From a checkpoint of a small transformer trained on Wikipedia.
Size: 18 layers, width 448, 7 heads of 64, MLP 1792 SwiGLU, 61.3M parameters.
Training: 612M tokens, 4506 steps.
Each number is 128 + 24 x the weight over its row's rms, rounded and kept within 0 to 255. Layers, rows and columns count from 0. Numbers have three digits each. The size before them is the row's rms in percent of the matrix's.

# v: layer 10 attention value, 448x448, rms 0.0402, rows 324-354, columns 0-223
# o: layer 10 attention output (transposed), 448x448, rms 0.0369, rows 324-354, columns 0-223
v324 094:111139133115129121090164129144157109121146089131081092151118154146117152111139075144055132149139143141129140131176108201124101086136129148152145125099181075114068131153108094151128169116084154147131112122114128177124130134171143102121108082100124108120098162130120145148130131153106103157124145107138117161136151134147120112122107148096147152108107112188120119124145153156133114115117166144119137125160153130074130119143121089155165112147117124109137178102096133164131137124143100147157130089158124107102126160121150125106092143096140148168134138114113154136131160124126110159128137175148124125147129140090110072106127144150114136102133133116164128141122118137144114126117
o324 095:148103107137127096130115046082137144148113132143122121152128103161159167098137132135147104097122127073126086102121156101115118137121165121107120167122140051132123127130115104152122170127136140143152131127110109090145166095089129153146162175095152131157154126101114127136121130129114093122100147157078104134148115125127118109086127103129122146143148146163131085096084127095140119132158140060094131155137119135155134121135125133143159143093125174108098113163130125117126120098171129110157112158138124101189090138117165127127111159116168139151123122145113179147104168120103114118143140127131097125136101101161108170112108106132096053133081121126093139107109115089116125143083
v325 077:116131128152099118169119111116129144120136126165157123094163143128146095165123104128159121121140164133128116129146121140127154096138135119104062143165132126134117095103105165070142140105138123188104139158108151104126110155118089134091087107099141107119159165105125141128109114095137117148147134138127107143146109145132152074102178122168145072117110136118113136134128163103094123136136104140135132151128126175152093148130127126126106191148122122131101094123193095116150158127092137118111107112095137150159130061124142117181105143168112125142108133109131122134177140100134134096136092106121143107186116100139167101119136137146137148136126140170121159099149114122091144148106
o325 081:131146138129133145138099175166129109138143128132112153131119110096125091125138150156098065140125138128142124155143112135145107106140170133134107130116138255158090129154118136127102100128143117099129104125137130136143132138133134122111125152119124131117123139134182115153132117120153125087172167141159147136111129137121137113134123147129151155138110133128110126160171077118112133143116089134101111117165169122125129100101122141100147092105147080143126126108070135173140088126122122117129140095117140112132127131133097112137117084149102125116105143137102105128127142131130114123101151098093128129163139176092118158119119150107149202130159113085194091155153109165087123109151
v326 103:117135140072107115136102123134127151123132162102113156103123127132152104137135190137133133102096139129136113128094093119094140161113163139104136108136140154121171104134142151139125069165132121118136124129175145144138137146111130130173161131097138158127131127155140086131132144110149152104119121129113140096113155092157140152153109140120102142167165178116138107126153090132142167153138138127164124117091135061147153104116126148103147114116135106130152155171118194108117130140126136135096139171131155169118150141125120144108118115168165129109152158093119118126105154171130136135105146133120134141138146116091115115129120127130164121123102135103126161130148120154157128108143
o326 108:145136173109118133125172129163131115132138115128135107119147165129095129138103122094118160123114130109135163126123159160144082165142095109167137076156126066067133106131137143146140120103070133078127122137128176163121130177201108112146087117155111107110118130131098146125135137134075139141100114156131120115122123132133150146132114122154116109093173137096124139097140154170114138120157176151155136164158096130105133145149114083113065146148167145169170135139139164101096133130110139158105134145098121163101166115191128134136129116132113155088140129161114122096128124114101145149143143150158118119098134122167145113168168095125150087136156139181102119124135186137182157129105
v327 073:113125169157104134160111101074135143087114119159206148144133139160152137123173139090170132088085141122126117178095117148124146149147172137103127118154118112114162096113131172099105108117151125151142120125163138105147135164115105115120142108137122127142138180089143178138108103160156124154131146106121194110120117133153128140117130125140118139156113158117105144161106161112160144138149147144118097110136105156159105159136163170093077135120141161142115109150157153124152166118129143142117109168118067108139146080140172114147129094195104124138091134160122131153142092129146133131097124117168129132111131135118129142098066101090131123126153142153096167122144127095130150127134
o327 083:119135168135127157146115216165110082111128119106122127129144113083121117144101125130136136121136160130125133138154113133153100134137123127136126124148124197135103147135084098134116119162137134110110064159160145165111130140153124117111101103144122120109115154123140094120115125122140137092168150121142103123148163132131159110108133139128145133080134112096113121135133092121114097144106122123134169147122143102140121096144107122124115134124146094098095114107089138147163089131101120078129154098130138157106131130135148104105112083137131108092126133158142104109146129135143123134118116093082138113140123121116084131115133133107138179127145141103176110163103132153099159135113
v328 084:129114141134125144173164148106112133130134153118128134148137144116130148136103152155174114117115156105116107124130130128105136109134142123141111128140088083135077126108077166117156155120147152100119092116119150144122110141102103157131143097195131122116106123071141148139099106149135112116148094126144165125094123092115065095139117132146120134141173081178126158129159169116089124188119107126080123116152125155135096174165130136150090139143100181140168130139130129174123159173167154116107131124172152115153119113081112115195147128110151118167095130147173131117146103152134102112154104124101166164145097097164112143132136150153116116102165134134137142148156154143084122150112
o328 085:112136124106113117135080192114140082143134149125140125111106152111138147153104125142134135170166121145112136152141121113128136116137125099108160165141098186159125112105171114143125158151130143142121148127155158115143101114171153122123142142122129107149102145113136102145130126118143145053171150143127115121106122166128120130127102125081126120144125148121123134134082065113129131132094121089163155106110159115112113144099120112124104098086125115107140142132116096174143112158106129096161139089144131091091122128104122145125146121145094127119118120107135124124122133136136124096133164123114152117112131137077110148103129137132089165122085091102136157071138124128127098109101
v329 070:136126113118171125126127156145126110171198147135125124136153090085098123149109141148144126147136114119115132086134148142101143113136113098115119123104119129117147105140153113156137137149085131073107126146117103085130106088088191140093109105176140158123125103161124108134156124086098129078132134145141109161104108131141097107124121128121104161152145066100180159104146121137116146165130076128126128163108126113119151125095084157135155093100097121127161126097104112123106065148158128105102118126102158151103081111077122132124133142146148145149167126133133091116157148155158098114141135133130094151150157125149127133133140118158100136110094133097154092085104190163154100118101
o329 074:129108106132130123122116057086122170129133154159162118145148146174136122142140126087133149124131094127099143124127152137108152156118140110102125106097139065129118103100162157097165120145170142114136167096099097139126122112140150130182096156145108131100131114128137129136145114133103150143083098138085134128159123122133157138167129109122123094140150125162156138114143167097145153119106137139122071110095130146102093144155129150136135128129096154130177128126189097105095192129115126185100102145114105079125165108112092161140163151097112153139128119104115121155134119146154165123142141168162130135111134135143170139158148133148130095141118106144093159118172130096156139158141
v330 081:143151120082162122126118160195122127137130133103095113104100136173091120151114127154105132204147103145115118119157116147138115119165088106111138134128169130153097129132114138153126117107114146143111124150127088129118127119179149122154145183068117162127129118171115175130149166096116095124109112130111131143155133128122146147141130132102159131122125125092123146093130093121161110095159154132137150154098135119127143090119102141101165135153171084156148122090164085127130090146081095103152119103152127114137125162158117151106133168157160107092127145112117142119129182137133084142125146118142128141135135108097120120141148119133102151138110050118169083142093121180163124108126
o330 093:119135129127125125115151041101131140128122132137133117126144128136148135125136126111117140129106128122134123118107138128123126136132131120151127077127121152091139130133136147132146131114106127144136157116112109117131116131123135131127134137137135119123129123127125139138141130142139106192119138121093152128127119126132135131144125125153121106142124134143137130121143152118138127124151108121119109136136121121111122142127097138138141124126126145138137128132158145104104147114145128146133129151128119112130131130132122140133138145119117134154127126131119139126111128123111127127131112141126121121117130131141157118130111130133141123136130116153098126120144121112124134130137
v331 089:124139174131181129143141111069082119148132096130161142139150145134132130101139137122123099111109109119155112150113125152063151128157170136121135162117070131119138097128135174114134130107129093103117117130186138086182129131123144113118102105154117168153132137137158079143153108153140148129134126127134160112112128170152074193132120155126121167188128131146123139144118131146123124181123169146119107109159107169129089143160132163109075100114136154122128116165132132116085119127173118151134141163151094090114144114116110120114143104173101090169090147123104118140137106152137123109079123131147132133109135090106110121104115114134115115110151185122122146097127183132123152113136
o331 100:139136140122124186120110180123124074112119117100168079151152136157125150172077112127150172128116149110126107137174125120157128144130107084112168089140141175067093144134084114170154119129124142112135116156140139141113128145161148108144105150145139110139101168135105101113136156090092174093158127132095096116152159160128172087139135153135164109077115119128122140106138111151118099168087120113102167143131129129140129153138104153127121086109146118113128100153142116162130103149093127108147141101106115100120136120158192111105142120124118126087128144121122117139152127128145107149152106148116136110094168159110123101161143105129110183125127117127133119158118123099096160142093
v332 103:130137142132100118123111105122179153144101113173161112089125142118132096188111134096085153130141136126151102086134150159135128106145122135161084122094163114100139110118130080075172120145075106163146156118132134112092153143151120125102117137086164136131139160140155170130128146137116154150115125118131086174132130171155155146132165112109123114112137140116136153152152115131163154052163111116141107105103120119144130119114156113112156091118103109113141142091093134075192135090110123151136123140059114179115137085096133142140082135155114136153127160110116112146153164137106130137098123136147137097139149122120138113105110102146199148150096101134134144124116107116133119110145
o332 102:145163164140127170131140153172120104133134116147120120151138128169135152131115111138113075102127121065126104128124150089139082127114150111118090121127153074161130136173112102138109105100112164091123088137109111137141126134111099146147119153127128115103131103107149124132135149172108065110111123154158083137153125107105142122096151113125112139119164149131113102120114174110129120135157173149098154145149115133150152085167091063117165146095154123146121115126123163095126117113146116136130116185155133153150140131140133108131113128117165139122114155142111140125116134128121129173143136111092119118162102092160138164107102113126139088146103165127171104205155136158149145153117
v333 078:103146113127147141103139130135127149132105151126130134114129173142108119162101132117114124092125124124124143080118125136146131145140124108147137124089154115139124123129159095093139060142139107110121132110147125127104139091178165113080114147102158140127154125144136139140137132139132153120107122102131088133138135147161137128137153117113115158149145114097158104128180076132106150122161151130158115145093154081101141117083142140128152116133147098106124125153093120098130128114103101106128101145082097134101118147120100138129080129157158156120174122110115140166106182130113126149132179128128129132157143139136093119140141110111136141118082094135164105113103138124153109116147
o333 075:133126141136110174141156047151147152126142120151134111142115150168108154128117123092115128120125118093119137098111163098112102136113113128134121094123128063059137120121116134102124124138133142113147148130080072131126128114102105136173103120162096108088123152121120145123137146139103106159060091138096117117144103116135155106138126121154116107137169130135123135084111193120152127121163130151094108137120123127129112143201138109144127160136147153156165160126197125083098149117108118177098121152120118124128132135127097129140138123101128164126127131133160153133126132143098141166141132124130129118150110100158160107115115109132133071155093152172137104143169157122156152138109
v334 079:113140121093172105129107136127117137158135123124085134128098168155080141158129128143115101174140088129100135100162125164112137149159111108141157132106142131161141130126136105134114130142101100078104121117160099143135161104189166077156107148085145142150093118149114162129156169120127111089114136095151096141129159149139125137144146137132151174132145156092114106120161067126127154125157159102150101138134128111137150127094125137098129102137146135172143121104097104095095125152099118117165126131116099101108102134141116129129130143195148138125146171122109136131116152156129087145108143121120124156128131119168103148137112096130179126120133089141177105160088173162130072158161
o334 086:133124110123124148126170060087132120125107120130150111135115143160132132146121127115134136133137123140117127098125143129123112146116128103131118091112112173062147131139134136124131126125135143133130149123115095123139095123126138130141123122142131118114135130129100157114135138138140111185129113152076143120126111129132125126135132124161112100139118128137131129117135169119143113129143098143122111119106109132124105147176121141151134161129121151124141113133179126087114138123121138153123139138148108117132132133115136145134160132111110129140130132142165134141121123133118137156137124131122142125124122126138164120110135126119125107139102117149116133129149129112132160139133
v335 082:152171135092144126099087157144121131119120097112142111129133110172131123118112149106119133155126118131140115130129117136131120148154116116097163121126171136091113113155139118158105108132136118124138133132161093128142173123135099109176124199091136139136150146146133106145155148141140115111125137126128125128123128154154150183148124142134141157170127144107129104123124099133144148109153147106179111157119116105077121108105114131108191113156155083130130093122096094128140097120127093112127121115141090134119140171180112124064097131129116073098147127087095129118111144130139109147088160161143137110164127143142092140129147099134117162158100090153143071116090145151186145148163
o335 085:136120132118132150124155075095124125130122119124138126145151131143112149126124121099104154108116133119138106124112135131131119138123100129158134060130137138078147136143093169124152133111122148126143150141089107143116132125142128134130127140143140129134124132134112141132154138151120143213101122135098112115144150121133148128160144122155120119118158113124135153097150166122124130115158128138115117141138113135130116145124127137140126125132146141154121119121174142107122158103126124135110129155112110121121154124137123123127118134113139136150130134099123152125125145125124123130130110126128112128131153114148142115148126124150145121121139155148109111120116125108135155129118
v336 085:095131148131122111116162102129104146141106128147151122156162122126138149122117092173087142102105141121110149096087092114071143100126168143146155120144125113132145113108132152075139106148149166102116161122178131106138099138134145106104126082134163149143122127102162094144115156145151134122128109123133119118151127174123105066154137116123130107128124156104153114143165158121116121155131126132156120107124108117162090142138147111091130116117169164104146165178129179101074163121149141119172136144129146054149130094157106145159135100157127085131101121137157095177134123151098153128132103122141140102205136102101128127122108128139132128079128156124080164074151134132128144109108
o336 085:126151149115155127119128125166135103129136141118170142148098125146095121165127108106172146152126130104139148113164125124130102120091143118086108111146129182069091130133134144137113111130126099113135129163163140126119182137116090107122140116123111114128154141138127122094128132107102090105189117143126122124115129136135146088089129167091160123137104128080115146127102107182146128181074089096142103132139106125129136144202121090106116161142127099120136098139094129185101101137118138137145136101128144135148114135153115118138141124138115113081159125185135087140129086116123114145137167122115147122112132147112125101161136087097145144164124115127152114152160129129098184137129
v337 095:137089121119122138130151130138119131125145131121115095120120131132099125120144128155141135167129181112154093107181112151107100118103121138133095126110123127115076139136062097158176172118105129162149120115105127197094132164140145143143123150117140128133122143155136150133127113150092132121133119112110093156132114136105132114122140135135127112103115106172120147132157125142115111070109111115088126123175123158122113117136114104170125143144111132105126139082130103132163102145111120119152145095152134138133125162105132145125149180098118125155124181100141155113158178095157116137143144172120139131104111142115137086100151133182137123129134124139128160189109108138090100113089
o337 089:126144098136094127124096106121139155139141138135136120120128134147171152127118140125125106130119118098129072151113140115131135107140158121148149165145134082168102113125166117145161155080111143142136145118115149107148126109117142127137137166125165120162134101119124154159116133136132086081099151124153125136136112116116128126143126115101113118148142169161137077126111122082138099117183161104100145130155156124138151105077085144127180078051141139161125144155127128123131108124177125116172132147119141106135120132123137140136089142134139149151098130106085166125116179125114102116130142143156104118113111145129104163132094137136098147128123109120112152100128134157139061113129
v338 110:149144131144113121086130140159134067163144116133114133141146081069145122164101118142120143137156149155147125099137170087099150129139115138143151116138131165135148129138178100105150163121112145121159132154126121127144126127112131139052112072162140103118138136106108093133161120060086127133143143172138130142139102133166126080117163140124126139079127094100173140130135153140076153141107074130159133138127135147142108139124104102147208114103099123106161144097108134159103098147155113145105142109093150189115086094069131109069110165097136178133116102120100110136162134104142159119154106130107113136163179147118078122117138131130119146142090141087125114090164114143154118117111
o338 117:135083108147124092122119111099120162154143145150125151140137140134119110109196137073120106103143113073155175126144124143098181150102165158089100150103170057176117117116105148117102138131167132121136166094120127107133194086100121140150118160114114136116140128145140131153130099134091125128121099111137113127128155110129107134159117122095149134125121138140143137117120142121138163129102103113132077117140134145118125088136157142080129155138112154114132134125135115122143176120135110153123116145110126119141142108145057142143143127149127149095141115123103150141120102126151150111134154163170105165128144111139141164170175130130151079145142086088129135128137130084133165139119
v339 078:146128160170093102164125092103092141130132120173157142111176110054153111139138170124162126093116181121125111142125135132109157128106144129130070118160107168134179087125132153143131120141149140138132156130155160131108106139054150159076135092166126099124132119109116089111123096121159155121124101152123144121126116140138102092137146149163107105121120098139140126139142160125111141139103075135125128129135124151166094143116121091141065167110092162138098157133142159128130111133201137116103157111120151165111121090073100102112122148091130145127121132142130126132144109131135165105146095125132119126110112170116168113112096117126128124151133198126079182106191112131100131115104
o339 087:136124131133138133134104206159114130121147124132123130133120126111108099131138123123122118143137127129127148142155112154132143129127141144115118169129135113162097124134140126126119123124138126095116116120144165136121136141146131128147128131118112137133125131141140122128127119104118132082130138133181120135119130128127122138130137132103133137113132126106126133142152095143111135129110159141112129117136142135121137109105148139091121125136132106131130134120093120133138115131118134118124136106102134140109147131136109124134121113137119126105122130129115122119147133129147116124130145131144140137117130140120106144150151132126163152130159120109151129132120129150126113123135
v340 081:134114182132110144143110164103085121136136128137183146122159075150154123148104124137179139125099175137158120138118079127116167144137163130093119123165066125117092122115096176126120136110129127144122094142158139096160122174111111142140145082123127157117136134118129104099114110117131142144122134113144188125131100133111093094139178124152136108184143124158144150114117141107122144150153121137106113166114110171156111148141123164125092158143153166148151134155177156123103125175131119107123138132142135136110115057100093133172157094150145100128082108133140126117149139133146118098117120136125120119150122106150155122125109123124117130168121119147108199114157120141089177083102
o340 087:114147142120124149123071184168109116120138118120137126130151147113123106165103102115123137161116125125142138149145104139151136119147119091130130105144131235114076145110106150162153107130100133112130127136179189126119144148185158088126078148146139079142117141133164100147136116104139113078162173108123145121113150154131148130146115154107156094086112139099117134134153068115117134145104107103138168119152132105100116122100087149095098102109158093131104128124085131141148121119088135094156142088098142113094151121141103111135125105144108121110126135146114088104132146132141110086117116132120149109085146166081102145147117164104164199135150101107155121121126119137095119118113
v341 101:144137108141172142124142141099101114122143160114134113107121132117119082121124149121167114113126167104164085123187117145143120167147119140129086151131138126096082173138077140165141133121172156137116071098128137158138131175102091154155122140165111144124136176140122117124129117114116112128132130129145155125074118122123119139140125163126098176140127106164120131107105138118114118093102108106083127141160106168118098111152103126155117123128087143139109066122133069150141127168134106153106159125162119134133157141120116092085153127094109123130098142120120132096123109107142101132132124121117135130121105124142122138125164140139082122133148108138135102156110168118104106128103
o341 094:123132118137091132118063165125139151134141134123134117120139149132176174135116136137132137150120135163125085163117119122153173102160113142148180128123138125161112132113155145138176152093108138153143130122117130135114109098147142128142111169139155121137109144106107160143139135142132181111114149097126096130130146137135132121170125124118132122109138140180138125142124084071121097129137129132075186116109157136116148148011124151125133058070122102155110161140166108175145117140149128102145129104113138107100124119110129133129098127146119139146096122049122150126132182134148126104105133120157103115109147127112109150141128154152085189096131106123096154083080141151130026099122
v342 088:139137138080138110144075126170151103139152106140147143171130145138136116162101097144118109161153070139134144102151139139106153087167130116093136094119150074130131105117132150161109170105085099155108167171126110113134145136151101116134107141114115128110108154121110136128116131111116149108139108128123118162134121151129131150120114102119145159177111119086107118125139132136084144137147107126141121131173144149141081194121115130126147097143100146156119104111136082116085097196101143133132111098101099104097095094144114132126102158163145110135124085139143124120166128139131121113087130119103109126190157115112117112107109086163094137113154119126167086142111108178173154170136
o342 089:160128095129116148120141073072129096146106119121133122130142108132154142157092129120157145126136138087121124102135143137122115140124131111143109111118122192096121125150134136121146120155137169118120145130141096120140116126151139122137140129142130120124133114124108119139141128137125106151135151138104127126140129123124131135133148123125133139122150129131129141134131143137134106116129117150145053124118125117124085108164123145131154158123119143094103103125116139089126123110130115141125122147141101109135166130135129150135135106119119158131154122153131129148107132132159122120133131139121147118143117134136144181134152134154133103139103145122159131148139086103126154140116
v343 088:121118137107115102126145100123130143059069139126119139122108166145129110134131112131082139131136151125131110145113081152178127113104150131137143092146157097117136142137045131101131147170147099173146155112127144169102137151122109107191156166104141112124138148130122127110099158165139143151121142114120130124135129145135147136142128105115186079132116182160129082137149112117104098054107146139124128144114159101101151141159139103152138160155135098123100112106172114152159172130103147119136115131153142106143169134185127128142085162071166128082144099146159153153109130111090128143134149151125171119157099124118133144129128142122164156139131134155118146165144063109102125145146
o343 086:162166131096128129125155099162135090144150113118081123118104117104137152117123141131145097127097140114147144116119121117126110104136116127148125178154103135149122118153151119121082145114088127144128123156111133133149124162120076138105149116116127102150171116089103138123111149121145074118100163141158109133106081100109113139093108148107119184167144159076134116151118117128103115124181168127144129113170144087157144136101135105126132125130172121147125145149107151138123068103167139068134130118141151135130105139149132124142085115131145137146131114138132163111107128099084091151098157062111121119173095139138107152116099121133102111107124200110167127129115117173136119093124
v344 086:133135117121150123114127112117125114138132089135133171146144154138109139110126102113096124069123126158093149139113165127134145159146131131119138122105155117112173103128188134090092084123115158084135146147147132091135158127119138068103124140109134158120117121163083114104148147084111112134121143152120106131157120152162126160112140159095127188109118126058145128143124081111154156142127152111179113120119132111102117109110115165096133102101143098130123113062095137136114099093141087144118136144103121149096143143123139128095108120128089170114136112145086117124114143149128146161086153108149109116123151133114109134138107100100139115122104123106137111088072142144131153116132
o344 086:126114150155147122119164108150101135099103094143109101153144122154115111149131140073108112088126140110137165118118142119133164179097145151150116099106146021080144150131069135115122132148133144104120125106084097146118155144113120151160093091142117146079125140149136110112125119145110137184090085113108144127158162106136159120159157103156129138105105119143157131113158197142124113156113165173103130133105118127132126134175146124123129155168132140090115079122180119079107144124089113146100123164092103149148154119150111111132136121124151118107130134136146153141125143126136144140136098150131139137131132090145159105137154150144173086154149152137134112177138113095131121147138
v345 111:133120127072132129100140115155112133122119119137073133155106126146112103103191168104082144133127194130125074122140123108183108156118102112115139106108101125112126131154133082140125095108124150168141124118137124162080140158113089140138166162126113143118144112165114111113173147108126139134108097172154137130097132139178186165155103129120098139146108115164091134132130103128153109088053152144140130097161138111071126099147114122146110120132095076089106131087134100120133116113140121122097129116189145184146183174133125129071165135067143165109132148136114163120088162117117124173131154164129141122120129142097113132115152135131106144156081139139103130142134123111119102073109
o345 114:114129090130119071129129099127128160133117154137138126119132112094110129094153122141126151118118116105137139118117148132131138144130120159169131187135143029140169107127136115138129157105120121125144125108097166147137140137137112150178128143113140128146116129117082125139128138123103137133084133106139113136130127125109120161113119097140095146111125130141160129117135129104119118131160176150143173154134118118129176127088123128141116132111146110184122139139138114124124163133150129118140113141092136120124109118124151127146087159169155121128105127096099169117125153115107131159128131141172119137102130099163124120141108106132120130098163128152071136139094135131166095125141
v346 075:130103154159082105163115114117110130094101100173170128118163108130174115164139133093143139098116169120131123168103158102140131127080153128140114137195140132112195084106115136092096111127142112166140124107130166153110131147107124120145160104160125096129134143093148120103104155166149148143126125136121145094145114127097123117103120126154147070139107142133116140147127162113133109163134098151103139117122103127144096138137148121122102168116129153150124134140172162142159168119133150128093146147118145143130131076136134124139156104089115118115064102171149133124154098119108165147146081124139156125113128137128174140109108116141151148150166179147070185134170056124108165122111
o346 083:116141147122140139135106218186121106118136108113100135128129115098112095114130124141107104130137133131144154139140087152129118121137131152129112151138125155180102122152135115131102119140119116107113098155150163138130144162138116126102121115117124142142131118137147103132124123107122119084155158121209119136127132119119129137108144137106135152102118127100112125152135086156108146142115152127153139129137133119137147103111139114097111116130144102130106120123054135129157087132100121104139133112105145166111144130138121111130104101140121106106137137133127105108142119127138115131123135105111154130143123129108089137116122137113149162122166145103180109156114131165109139117135
v347 086:148132127139141143142151137152108122155174154100132139107131105085109135086126149170184144131100126144116115141071118099101146161134128156085125141159115202169143110142149180137112120143163170135106132140137124099161095135122162170112132119180142163118172085118113091129152149101120125105129104137133140081104108098094132115136115131133125129139123136123158104122112120112142130180122112145136133141092127160190113105104098150096088132109164134161121160150135142123077107117174104126122156126131179139135107154123135136136169126150135147088130151125132108128105117160141142085142119089114081130119132140142164142151137141104107108125107155090105141113128166127094127105108
o347 087:115116142123137097123107160146119151086143132128132143102128134095101085134145121125127157169109117180132148139145116175131165121124104144118119130107124135127108129077156154128157104092134094119123133108187144133108124140133145112115110110147083134098125126155147140130127113079129204137148093096120171127116150155142135140172118163144151086098115090123134153143182107157128155140097096156148113105135120150113142118097149157116102120157106113123156131106143122138083160142094158151112143100119146151104123123149094122130168126140089120109136108143139075123154105135136136122128147156165122139079183148116139094193169123130175147145173091138075126109135136141105105125171
v348 090:159121128136103131161126146102104151127125169112150164103126106122105093102113154085171168121102148124125087127128126108185149161119152129120092150149118173117128140125109149101117079117174132161128125135108148104156130170070135148157139171121122153101146098141134106109096150106151121131139103154110139088088112131106117100136143127159100076087159092128127110128115118088150111168142117108141151167099127106164085109142114174108091137153137116147137085153149128129162141125140165113106149143105179206121142144137137127133174142109117179096092121132148113101124113144117122129118129088132117112077115110154174150148132162127157139133097130151116153136130108113065131141142
o348 087:099165133102134118116115220174128127097125121123116131125124162120116117156098144107098122130140118177144152181120114147148142118121121124152139111113120103163138118115135167129135117113090119103129126112114141156125116144163145117120094120136117098124109109133171120125139122141153171131121142106185130124124138134125155165191116134134118109129113132109152137171175097140111157120108165162146152094152132109112166143072116115115099081155157100155154135113128118124138121146101123117115129106123143173081155121120096121134117139154098109109106133103160111096123132124122134118112137118143139127095146135092124103137135156124153172122175135137146151126148159165142088106169
v349 079:113151134076167128158097127166125125124129152094132117140111117168081110110107110138127116158105095144123114089126090144114110134163102101130132123096125122129121129159129154149098111143101121120130151133158097123121161182173127146158145217101117197111149115133155151133164123095139132115108139112136099128123134155117148151135116129129149167136129168083091113114129119114157149109143149117153121145129100110144109132112114146082139094157167102146119096128128091104057126146067135125168118150131108095153136141179147138098138133185144109076145139123139154114117136167151090158066137107103101116148138096129113164123103137130104117124098072130134079128090133157158145145119
o349 090:125144117132118124119155071104135109133115133132148124126135136126138141156111126110148162133113129138132111123121148125141123128117110111157133086126122185082141135135125148122158121116122136143131152119124099135115108120151123123126115124161118114125134125134110146118118124130127117183127133123087142122138145132127138130143128135157129119117133133118132137129138136130141112129137101138139112131122108124123113138143104128140130151136131135138128111131157140121114139111134129146126138129137110129115147121123128138129142123125110128131131129143147126113115120121127137125129129146145131116112137138131139127153147120132125140135134132155105120139138106111127130130149
v350 090:144106140128133123128153093153136111128143150120126149149111110121100162085172097154110156131090119125118124128095092124125118139105105132085130134148139167188158098133134142128111127139118128140102149117153118140122104147126127104127164133128105136127119099104143078104144165112143167121128130132130094104141125134094133092156108138116135144105086149110123081106148170129144126173093141133171151080133115123182128093150114093095113141108185129126126181137174186128027146088134144137179125103136155104145124137152144149124164136131136128077133132166196143147109089132140164140140085112118116138133128111094142132131109154123097133096126161086095115124157128134074132123102
o350 100:104130109125149068127141077138140124109107146117147156102100117102128097137149121133143151134131131164130163137156120155122151122104124146120120127119123167086131093121149122129117114092141078159113141127177120127105139144096105122108142118125089149121144108160100170083101120092132139156164110134110170133117139143123120131122124169135135127127080123108145137139161118166125155156105055117161095118096094143132135129142139144123111169165117118135133094133081109149109127118150146149137152105120131146147117131119102143127149129142105114122150126170138098108122096120120130129138154144145159139085149155132112114197151119113140148147169101137082135133137103131115137120175
v351 071:169158150124137134139081145170103117141149090102137108150144119099106154143092138151093106134119068130149140165087169110108125151139106133099119112116138133139124103133174141136122112129120184099107145155134126076129123091116129171132149139123126157121103111143121118151172100099120122098111115115101137130145138129114090141125137122158144162166127154065135161110101085143173135129126124121150110159116140148148195130120096148122172138101160146144164158106123083125082093108124088141162091090121105106134107123125103165139107123172133120099143114112116141124147125159124113110133136152134093127184160117111127128120144082112133125172105093125151059129115148172197142108162
o351 079:114117129147122150121163056117113147125148140147142107133133133119131110155142091114139142111101121130124113092133132136134131155134110122131128077134127148098137140136105142120156112125118138137124155101135120121123108151152154120107142122144113138130141136163138133123146119118133114180116097124087152118130147126137127117148145112142124119101145107148116143122143164125140135134124116158112129140118104133110083119134128138138126143159097120117125109117161149109112169112130128162108135151115097097131168126132113133139146127107123130150145135142108114122133130126128142130139093171113113123094152131142160111145153146145163122129146093169091102133158119100125134147152
v352 106:116130119134125116119125125120131133134121098135150115157158133151164154105114076161116112150145101124100167110097089140110158052144173084108155110104118069146118109108101160132117143137116135101097160148102113142114136093121137127124132107123129126157110117135160135138078128155126140118123120090113159158160123127112110111125114099121163092196113142096140102146119122125102101143136127155129120134160158126113114162151152113148127125135138164117133150139127153122112119139109160135138102133151128039132092131142124176167086128134106106127168091158176122178129119131118120110152153127137143147197113116081133121129102105148123136085167126122138145126128153166159137143129
o352 104:141131132126139191133124053117132119124130130131119133147143097152140137153114111102182134113112126098106140081124125104095095139123135104107121139146100178081095155117135108125128131183175104119121119164135097124136142149128132112101173113125132124146167129106104113106123147089140110123166139155103133135120100126132150081097100149107134136194131131110118129136108096159157127111125113071110090119124134113129093153182131130131160132143143129087143128128113137148077088130132147134126137133144116082153119154137122139112142113080142136133159107169119127141124104139132111128134124119091147113140085128122149133106112113148120095172087144113153129143191094120116188147132
v353 085:121103135132158131141127117109170128097103105149159101131107119119139092133158142124159110167164159117148103152187071167136108081135129108149112125111133077123093120121072105157150184141113081149129107114108118166101125136138119127149134125133126154140100161113136141138101100141120088139115165115132115152114128137119123136127156121153133109127113102192115146141161164132088124090128131139087141116160132133126067147142127093151107133155084147130071092144124090108132167161129152120133137122158111118150142119125119102113125138062101105141126118139144163125149144099133111130132130160141141112100085133143126091116133109182124141128161134176148143163141115119099134137106
o353 090:162149092121111154128075137098139095168124121099135132127105105139153177115107162140142109137126119130134082134140127093144099103136150109138132186132128217149106134141161146120103158112154162124123137160112121109114124098129130144137134149114166111168134110089123144147119143138137106072127202140126104135132094121127113121118124098100127139159145177125126092130104077111149085114161133119104129118136166110158146123104111163133172096044134148122101128139087111157148067098137119092158131120160127101129114136112155140125090117140136154146112120120125160128125152122132105115115133088124130132153089133097086166124111122121101156135102159087163146099112080126140097105094
v354 070:122108147181098108159129105095102127091102122138147131111140118127137132106160124122164144098102177106140150168107107131131120159111169141146096131170155141140158113078148160096136121160147144122166088096129155134103100181089123141107139084151120138133096153081145133117126121151143131168138108151096146083109095104130139100128120148131102132087142138176124144168109170117126132143099081138120121105107126159190119117154151116139097152101118155145147146156136192133144190129147134123138162143120142117129166109115113112153129110093110145156083142143145139147131117100125181126164101137129137099097101114130184114113095122120148162119137140164100204142178095070073116119100
o354 078:103126158135127109138110219182126107129144127118130134121105130096106101116131135149123113143142144148131134139149107128134127121133139148122145173131135139169103126134134120138103120131112115119127081151163173135122141134138117122103114115127127141141117132134135129129106124111124121079161135114176125129117144136126118134102118148105124145107113126106119119150122092136098140135116135111138158133129145121125132108128131122114117135138127101119105124128083135158143099130130128114149136099106141162127133133126132122130106108157119106109129127154121110112137126125125127129121135096124145115124128134123087131118131136091131165114151119104135120130104137149137112116127